config.toml
n_kv_head = 7
d_mlp = 1792
norm = "rmsnorm"
norm_eps = 1e-05
init_std_down = 0.00384
grad_clip = 1.0
warmup_steps = 200
decay_fraction = 0.27
decay_shape = "linear"
Each number is 128 + 24 x the weight over its row's rms, rounded and kept within 0 to 255. Layers, rows and columns count from 0. Numbers have three digits each. The size before them is the row's rms in percent of the matrix's.

# layer 4 MLP down, 448x1792, rms 0.137, rows 240-268, columns 0-223
101:122158153153172101099154115147127141149123050166174138172132131122129102132113106111124151131123146092124114141100128118128108107072107124106135173150136122118130135144061156127082121143115150139109166195111133180134129091117156133150119181144144142175104130101158091132116084099139124137121165125103159110112145107141093102108103139161107117125131157117144095110166114163106129121154118103123140122120109103145105100143134107089094071096140122151081145092139105164129156119119126116128073138089121148115155133127175093109092133100090149141113145135092110105108109166064142147152146124154119141116166162112114109114052149071155097087108151125101112154172096115123108136147
101:144132121132073126126167136164094152151156115135106126088113162127114121145132137136133123109136104165167115126140157129142084111146096143130118149100146104137082095133135129110136138110138155143101136094122115120140092114098113111138122161137177118123117143099115145146127131140152173128154129165126170141159110115140126128175164110143141166123162133166134118153138112124113184153101134102130140121126130123128096163183118103136127105088116098140141100097145150127116124146105116122141124125167153064091129110136130118168129116087092101154102150119132100130114122148112131172091130144133152139115138086163107137104198092128160144131128118132138168115140068130120148142161
096:124081143125127171155087149115165110128132132130148122131110083129102122118121116141122125127128143153122162121133153132133114110154155134120147126136157133152081151130139096114175120109144142116098106164140169088117106115102109166111129121110177124128144143109082131126120132130115136108120136067107095105119150139157114172110154113177160129121114116105156083124138116096079091119123129127130175144099097121127092154139101113137131108127153138118145120137117107106119126123131142115141128140133100170126142167117121204131151112153092079129109130152123167105142129138115186100127097135162161121118086132117154105126154126141155101110134096159171146112107195113127118163138
100:114178136092132154109089168135119074107143133136130179129114132108080135125096072143147145093131139160070122154152145125107111125094121100102125144133100102122120126169136134154122138099145124158081150101152121064114083144126087150149127139195156185176109132110135136129132136116124127136122122116151094112119148129109104141145134144093144136149121083149157120133150138126113134135093188165126098146155115163112114173120111084079087135109146128123121109149091090128127148142132104147152156122150146150160112150156126114109117136136137109167087163131134120145127140136100121097109130129143122189088127142114136078136118083135125104140138091150126146106126104108137132120150
098:125108174154143166099127135126112132124122126170162097085183125127136162127156127158115099096132178153120138133124087128114157135120159121185161115119152106076161131096131127118158145141150143169163110114164129101097135129146121124141137145119090125127132137125159167152108115150115160109136149123133118166144136131126087116154126144096156110182139130133195116118122081121153117162109109144148159127144105145157115133129127091127102131120138169129124079084137139087171114100112124151101165139119162129085127119139112145130120075131110149081139145132128151123104144143145120142106163108113138063127144146122150156163153104141099114130106113145097121120149148149122113157137
098:140242139136159154137164123098127109119173148108145137153137111108135113126103143132132115134131118115138079130121124165143174112107156141096154132127139130120111123183123150127117157114123092124166095136117130105120130143135119109117095112102116163078092142154183133114156137104132128124155159107122117097103107137143131153127144102136139141098125080151142141118175115167152163105140119142114207112090124085137154084118110126121104177091111139154169140098121126142131148146116127105139176154124122145123117092144157123139126090151130135130047145128094136125134114171123125142121117055085123180148084116139128117153123107140106146122093130123099145135134158146065154156092
100:105128144137117137128110159117117156086110183113102141150093117169117099146127137184134148101145127178134108184145043142127122105138188132151124178127144125099127103098110130119135122142133108196108152141133133097099160150133104129125084153114193114099076116100091151147120136126145109114085093120129154091112197145129157125162132127144086143098109168159150137138119133111145124158110163125124101170094147123193123138141094111135114100086137139104096145185118119147126167087172178120110192062087105129143137150123095139114153118098156126140167158143108089182094084096144114090155143116134116103129145143129187108113146130127181140118103182143170106152134082132138166162109
098:105175118109091129108073126117105145130126117132123122146146141101145095142144134162116101136136143122093176105137107098126115143143143100133123148139124079167129109119142152164153132150138133133132142101097139111143160153145156091154140141118112120086158115162108127155113150144146126129134121150164164165129126118151161094137115126167132108110107150152153102127145136093157101136157153078155125110137135108142121126152133150140134158113111149156114117098135138158086150139113095132171104160122151149136160119105151140086134153098153131110142124130125150120121087110166156109156109112103142181132134096124093136112114090149088096118126123134089141108172069135094174153131
099:131112123165186101109091115124117124095156136130110128133131124095167101141156091109141147100117088120083085104140143106095176144114161133146169101158117130129076163142149171132142143130142124104131117145143163100098151091117122154136125135141108122098132088157141113134129143134119120101107134074136160134115127149139145126120102166159110134125149096134164175095084142147130137137135108076114141118128112121158138119132132145150149136134070111139124094140110137131127140130125167111142094080111108115144135103104108146114120117121155096105121081102128146151115124134148106125188171121129146106151156206108165092137102132108117104107155138150108104111151109127096133152128
099:144141097147145107142138114076160134081107124157167140121111128112138105150146163113177143150133151099148109131125137163137168174123114136114116104091167164198116108095069144109110090081115089149130134162169112113111113117136123149124130152136207153137132150135130102123119114142147123132097131125131142160164148113091115120165147101104133147106079130094132121096160135153165131140126124141114096125164130124132112101126151127137144124098122125106130121096107121133157125098117106091148128147137163146155096161163129111128138107134152119132105106153088121109168117155130142127098121123156131105175109141195108109171126119104114169153108103141143178097141137131152151101082
097:121114131150104165113182146126129161111132146094113135133119074132087118109152117117141107077133131087099155144114148135108127124079116158129152140131119127151119185114099139139118134113148104138113135133150141105113121114118136119153084144179134143085103164112099131129145081158133158144114123123151128114114116130103138131138076120130163126070085126131130155159124135096155123113100122118126137107139143116154117088120105119137149086141131131116119129121133120147148127145130097124122121130135164123125128118113139116093148100181152130117123113136139119173097113155146122091124110090128126159143120132104088115141092129173148147118091118108164146109157102129149109122130
099:106100094155137167115173090108165179153135110151109162125131129131136114129152083139104114118141119151128122129090112119108104185125110143152146127113125130146195132136125159128119118163131085100155107170126119112140127114118118117103117127118104145174109174093143105156094130101124099125135106090103140131132153118117085142102129108148148100140094158133116140115172153140163115103106101143136089077101133140121134142107092117115142143148078142140115162119128153119151121111131117104103088134119140128102116128104116120118127160142122101119137151107139159088116115130129081127143133159111126090103137148148141110105077109107092094115146106140140127147138130149127118143138
103:074097135118155090142119140132110121116101109116162174161112148148109124111088104124124103113127138106142120127189189151129121079139127130089138134165124117134097139163161113137121152137168100080090100144148151126143092141110118103120120147155115125132162115141080121176162160163142129148142166092099139091116081116141134122169110136112135160104109168127109134115113143068124145123085140119106154133124109066123159137119078139121073133099105131142110134135126125073138107119169133165117161162126139090118161078119161137155141120124085121113109124135125144142112119133171135087119128128118127113162092110127152098115121157113132140166082143116094152141132083140142113131155
102:152125106159115103115143113154149126095165189154120113144175104130136128112093119113111119101148121172093154117149188146129110121094124110127172140155139106121148113100105096123079151172094132131118110128137135121142102123104137127133119146163110160131082142123108118121161101116125106131085113089154162152155124121095111109118151158135102126138131104109140160142102142142177134121098078125128109153122117144132133115125161173138097090101143135135138135092153143128081120179136151128105134125121136132069094111083097143116102172114105148109104148138129095129104105165130109103148098120148143133109148121115132141135091137116107099107108123079119150120147108145116126133132
098:120131118113100030157117170134142165154120114145142101133132129149094093141129115075104104149115106154125090107120127084107112137121129153145102167101141139096108154120123086098110090121121164176128122140136112122162155121116129124144113191119123128167152134090081130151125114145133124155129134100137115108151107152114133142156111083121143124062160140118121131152118119115153122117087193139130074157109129132158108143104096161142151102125136127124122114130118139097140103125122123117132135117118128113122112087150180145127126123099095130090116119136116155119136131133120098162139128157090148099130115122156151116104107155122144115162148106141132135163162087190138120142118
102:133147111123152132124136125125171135186138134105142133153152146141102143136155146172114166098130111170168087163132139120111145134125136135143128113127121112109122115103148136111161144118085110102089126129119161104114131146133134192162149094080150122124166123123137135071117163119122150165120113118118146121123123139116133128121116139119112099123119149087137168090123131127135137151126073149140152095169139141134143173144120090142167114123102120155150144156120117125142152082178141170105144148168114159110130159085129085109112133129129143099109137154123152148163114131118180135138135144135073114094173113160150091133172150122139122123125141156153140125115080094125133096091
100:142155121139123146143142137170165109081146153142109140146128120161106154116163149076152113135099154084140132157106136120118099123132146120168179143164130130127142150143153103121105159086127111118102063151174113116164158127123134099120151085118116140098098099146129105090102133096116128104135146131134152114072136109133109161147122158128134185165076142175172112097133094157113153092136123137148144127143160145132140150146107161134130131149140091110146173167115118136122127126087145171137141150114168129108112161117127167130071138148102180154169152121124166107084126180082129138119124122121154132121107105138097116142118157178130145092107180132092162104129065101132139115099
100:094081146141120139098133112174140136143135082108125137124157142148118156166170136128119146109105129149137122129110111160153109069125185132152136109176088122156156121111151153132098163102183118142122124131137138129168090153142160119145093096106105142128145157118155090161124128134139109126166122119093159122110108145150097087128175110112143146112129139119123095132140153133136073136114104155133163121116138123086144152126135132144102141172101155122111109083127129100093115123130131091121111083119110114123119107098134069133119130159138131134101131153138091123140141141116153123163068104136131108167116137108116153138135158137130127170135125116153135147140074135178135096150
100:123101125128162136123133148132162125119126117085110142131140119107145124152093100096141113130127181086114157145115194108121139110119115114151145153095112142097123098123155117106137126158106082152124147150158156152148122167130144174151174111136118139144113108169114127133150095151149125161151144162129142108120124101181072113148133110119087133118122132138138097158157167108148080111124150136098129094127147157095132099069151120147146126092174135132137076063157097136118100127141132156126096134136155107179163093116106120132123149132127128135125104158136157114077167094128103130145117113129121122136185100140135136110106152111092136148138079116130135132130131164133101104136
101:129123134124128099157131132117123073139142123117116135098088131112133097093116136149130136093141103128140125085099099114149122157127078145135128135164130182177090139124128109117148165174126128136146088147126155107146125137093132126119131112090114128107113116120139096124106109151181085141145073144080098146144150140118130128128110118141121145143130107147148137129074125131167131119144113146109084156184124163120135138073180127129126138135113084107115142145182125109172138096088140166120151164138118139122139111137129141085120096126102142113144136141157120130137156125137110141069144155136147130060107133126116115119137152134125123134125182124136163105116173127114114140173
100:091149114165153120122139134159113131106131074152115120113125131133127149123119105146122139145144113085138080107082133134141124112179136129113153134173139130108117159129082161140178148080145128102080130144079144144118147146082076138110108141125132083115103145135126148136162075119148129129134126150119123159191108145074102127167104130094129110122157167172139089142102143128129116077133135125125134133078105134160184149162104163138102164129098113139144106128113135073116149127144113138117104124085170127146138138121122143141136142116116102132133101127122150159113131138148149118116129122131112139113141133113130135132143128080130126163113151131172133112104112066149150111135
099:135165096128122150125102151119164120107128179123121148126128109150105135157133114091158109141142120121087117171115178088115125131118138128113150153108161126115099162093060152109094129139098131181126082120097125154102069127142158097133138146124139141144153099102164157125125153170105125134133101161117135139109153111148124095123142124117103126105139151117144145103124175109142104138152114095114140136130075134128164154102156104135122104103120121133092175128124143146105109125136141138108108142094145122140105154103151136079149106138118184176147152208130113149119097112142112120119138154085146144120142147158150116173136162136104159123105150100129141134092102107145120123094
099:114123084112134117117074102124131116114159101128117162134115140116103139155083164147118118109152155157104129153135150130173172155141114141127106116100153147108104151147183127142160132127118094095102133169169108118113146131151104109102114099120096155113126123119147147150108109149151075104159150116152135119193150117129099155128124143064120125122176114119155126143157140109120188123134140096154141093139139148168120114124120113149147126106194107141103100097126086115121173190096149128115111116121117144133116117132109126151130084129146158129131171143134171130162166115126100102152145126155134137120136143102121151112156144128100114087113145121128129109133169106128115110136
101:127121152122093104153113150085100127139132138143143096143119096092132107145149144119114096110127145113174149140168146135137138141132130121138096118132163170138116125126114136133167107142167105155147155124144100076162146124132176128127098160125129130120148142151146107134116114118156092127118117120129145150117163097116100143159065103116133121130112147153133121152132158122167124119144147109115093127122135109198117085085203115083096133183111139096099118092076157113141207122151090124127136141119106102098108090106065133118140125110140108109123086111102116133087114091126098145112113082147156136156120132130105153063147150135108129139109135121097096137146124143110137118086
101:142130176143166135144132138107179121118147109120101094152109135084132168122147124154120103140113118094097145140126093101128109149164119128072148128109136103197142114105120137162097133138158153142157066091104107122150124139137102121098131098123164115084196114104163096155147077149141129125149102136140152156130086147153127125130103144130120117182145130165106139099131148092174124138165173134122169130113129123147170147115097112117139138146139122154147103130126121144129100163165099158137111142103137099107184103143165139141146092102083125128147115130100115151120125173139140149127126108137139118109140119128132129094172138127119041120120073131103174135138141094145137172182
098:075106147147110121106109168119127161129137128157116152115111120126157116096125118115210148132167173147109102149102133133128127122132115174160156138093109141148166098161119156118165123113119114107102110156111116107085166166114147104070104137110148095106133123144129130116096106110121127142106095127134141097119087111098128152132144109128139150112130141146123157088130131125169142158099155100106140111122139136155114125156123133097138127151137130120112138104088087135118141146126103168105114118083139133113094135121103141064111119139129113077184141196165117110141160122145128098107100120138100053166114125145083121137105083139138116115115164119128137122150098135117140151101
099:134110187146131143119128144140106132089149118145134083109121143104138069172083107112125153143145169100153157152113144144102113131141118115118138134131167125090135135145111168133183112097139118117158144113090135156123149118108124128103176108138118114127127112125114131097152157137108120162130100187115119166149107185118155165094083120119128093134101077132157147149121171113105131135142117139135114160175121113167119122128093137131103167142116144146124160132120108097097106156106082100144143112146165099123152104116067113116112144130166112083122169104124121146157138089099128109106135102114142136128157135149109131136128122148097132114091096106154122200140084122094122105151
101:163085172118120121109090089141130120128091115137114119118133158144174130167133134144102123131110151155147099137105092106114104135135109174135104144149148126107145131105103111124201118131154130129117110115119096088157110154120158096124116133088147116099127109146103119108143158113150140128114117122144118141104142145129102102150077118123114120148090127134119110127118112145112113107122137174152154135103103101143159139156080144137123124124105142159086119132105148153154132145155038098130150134129128140079152136147117142110144124130087127127184115087152152111168133168097103106134150123133170145166089138148144203131130108123128090155143152149137125152094119117121116157105
099:140156101153151095122121111109118154180103129167159105099096126089130138106135132132134098115129160109123155097132143095100105111130144102137101098139149120151139125110133157151117145105138156136123088144135137101159125144148132113105101131123112138163096110109109061153108110125157160117083136112094120136123137078112185134123115133123151079122088135117116172129122104120123104165153145169090084124120137119145084111152159104144111119111168139147135130101081097121116128157138136103117175144122115142090133141109148101169095111109116118089156141116058150173108086175146103107114099163117177090105131159150124117138108102172110168099112155121117163110126149082124129115121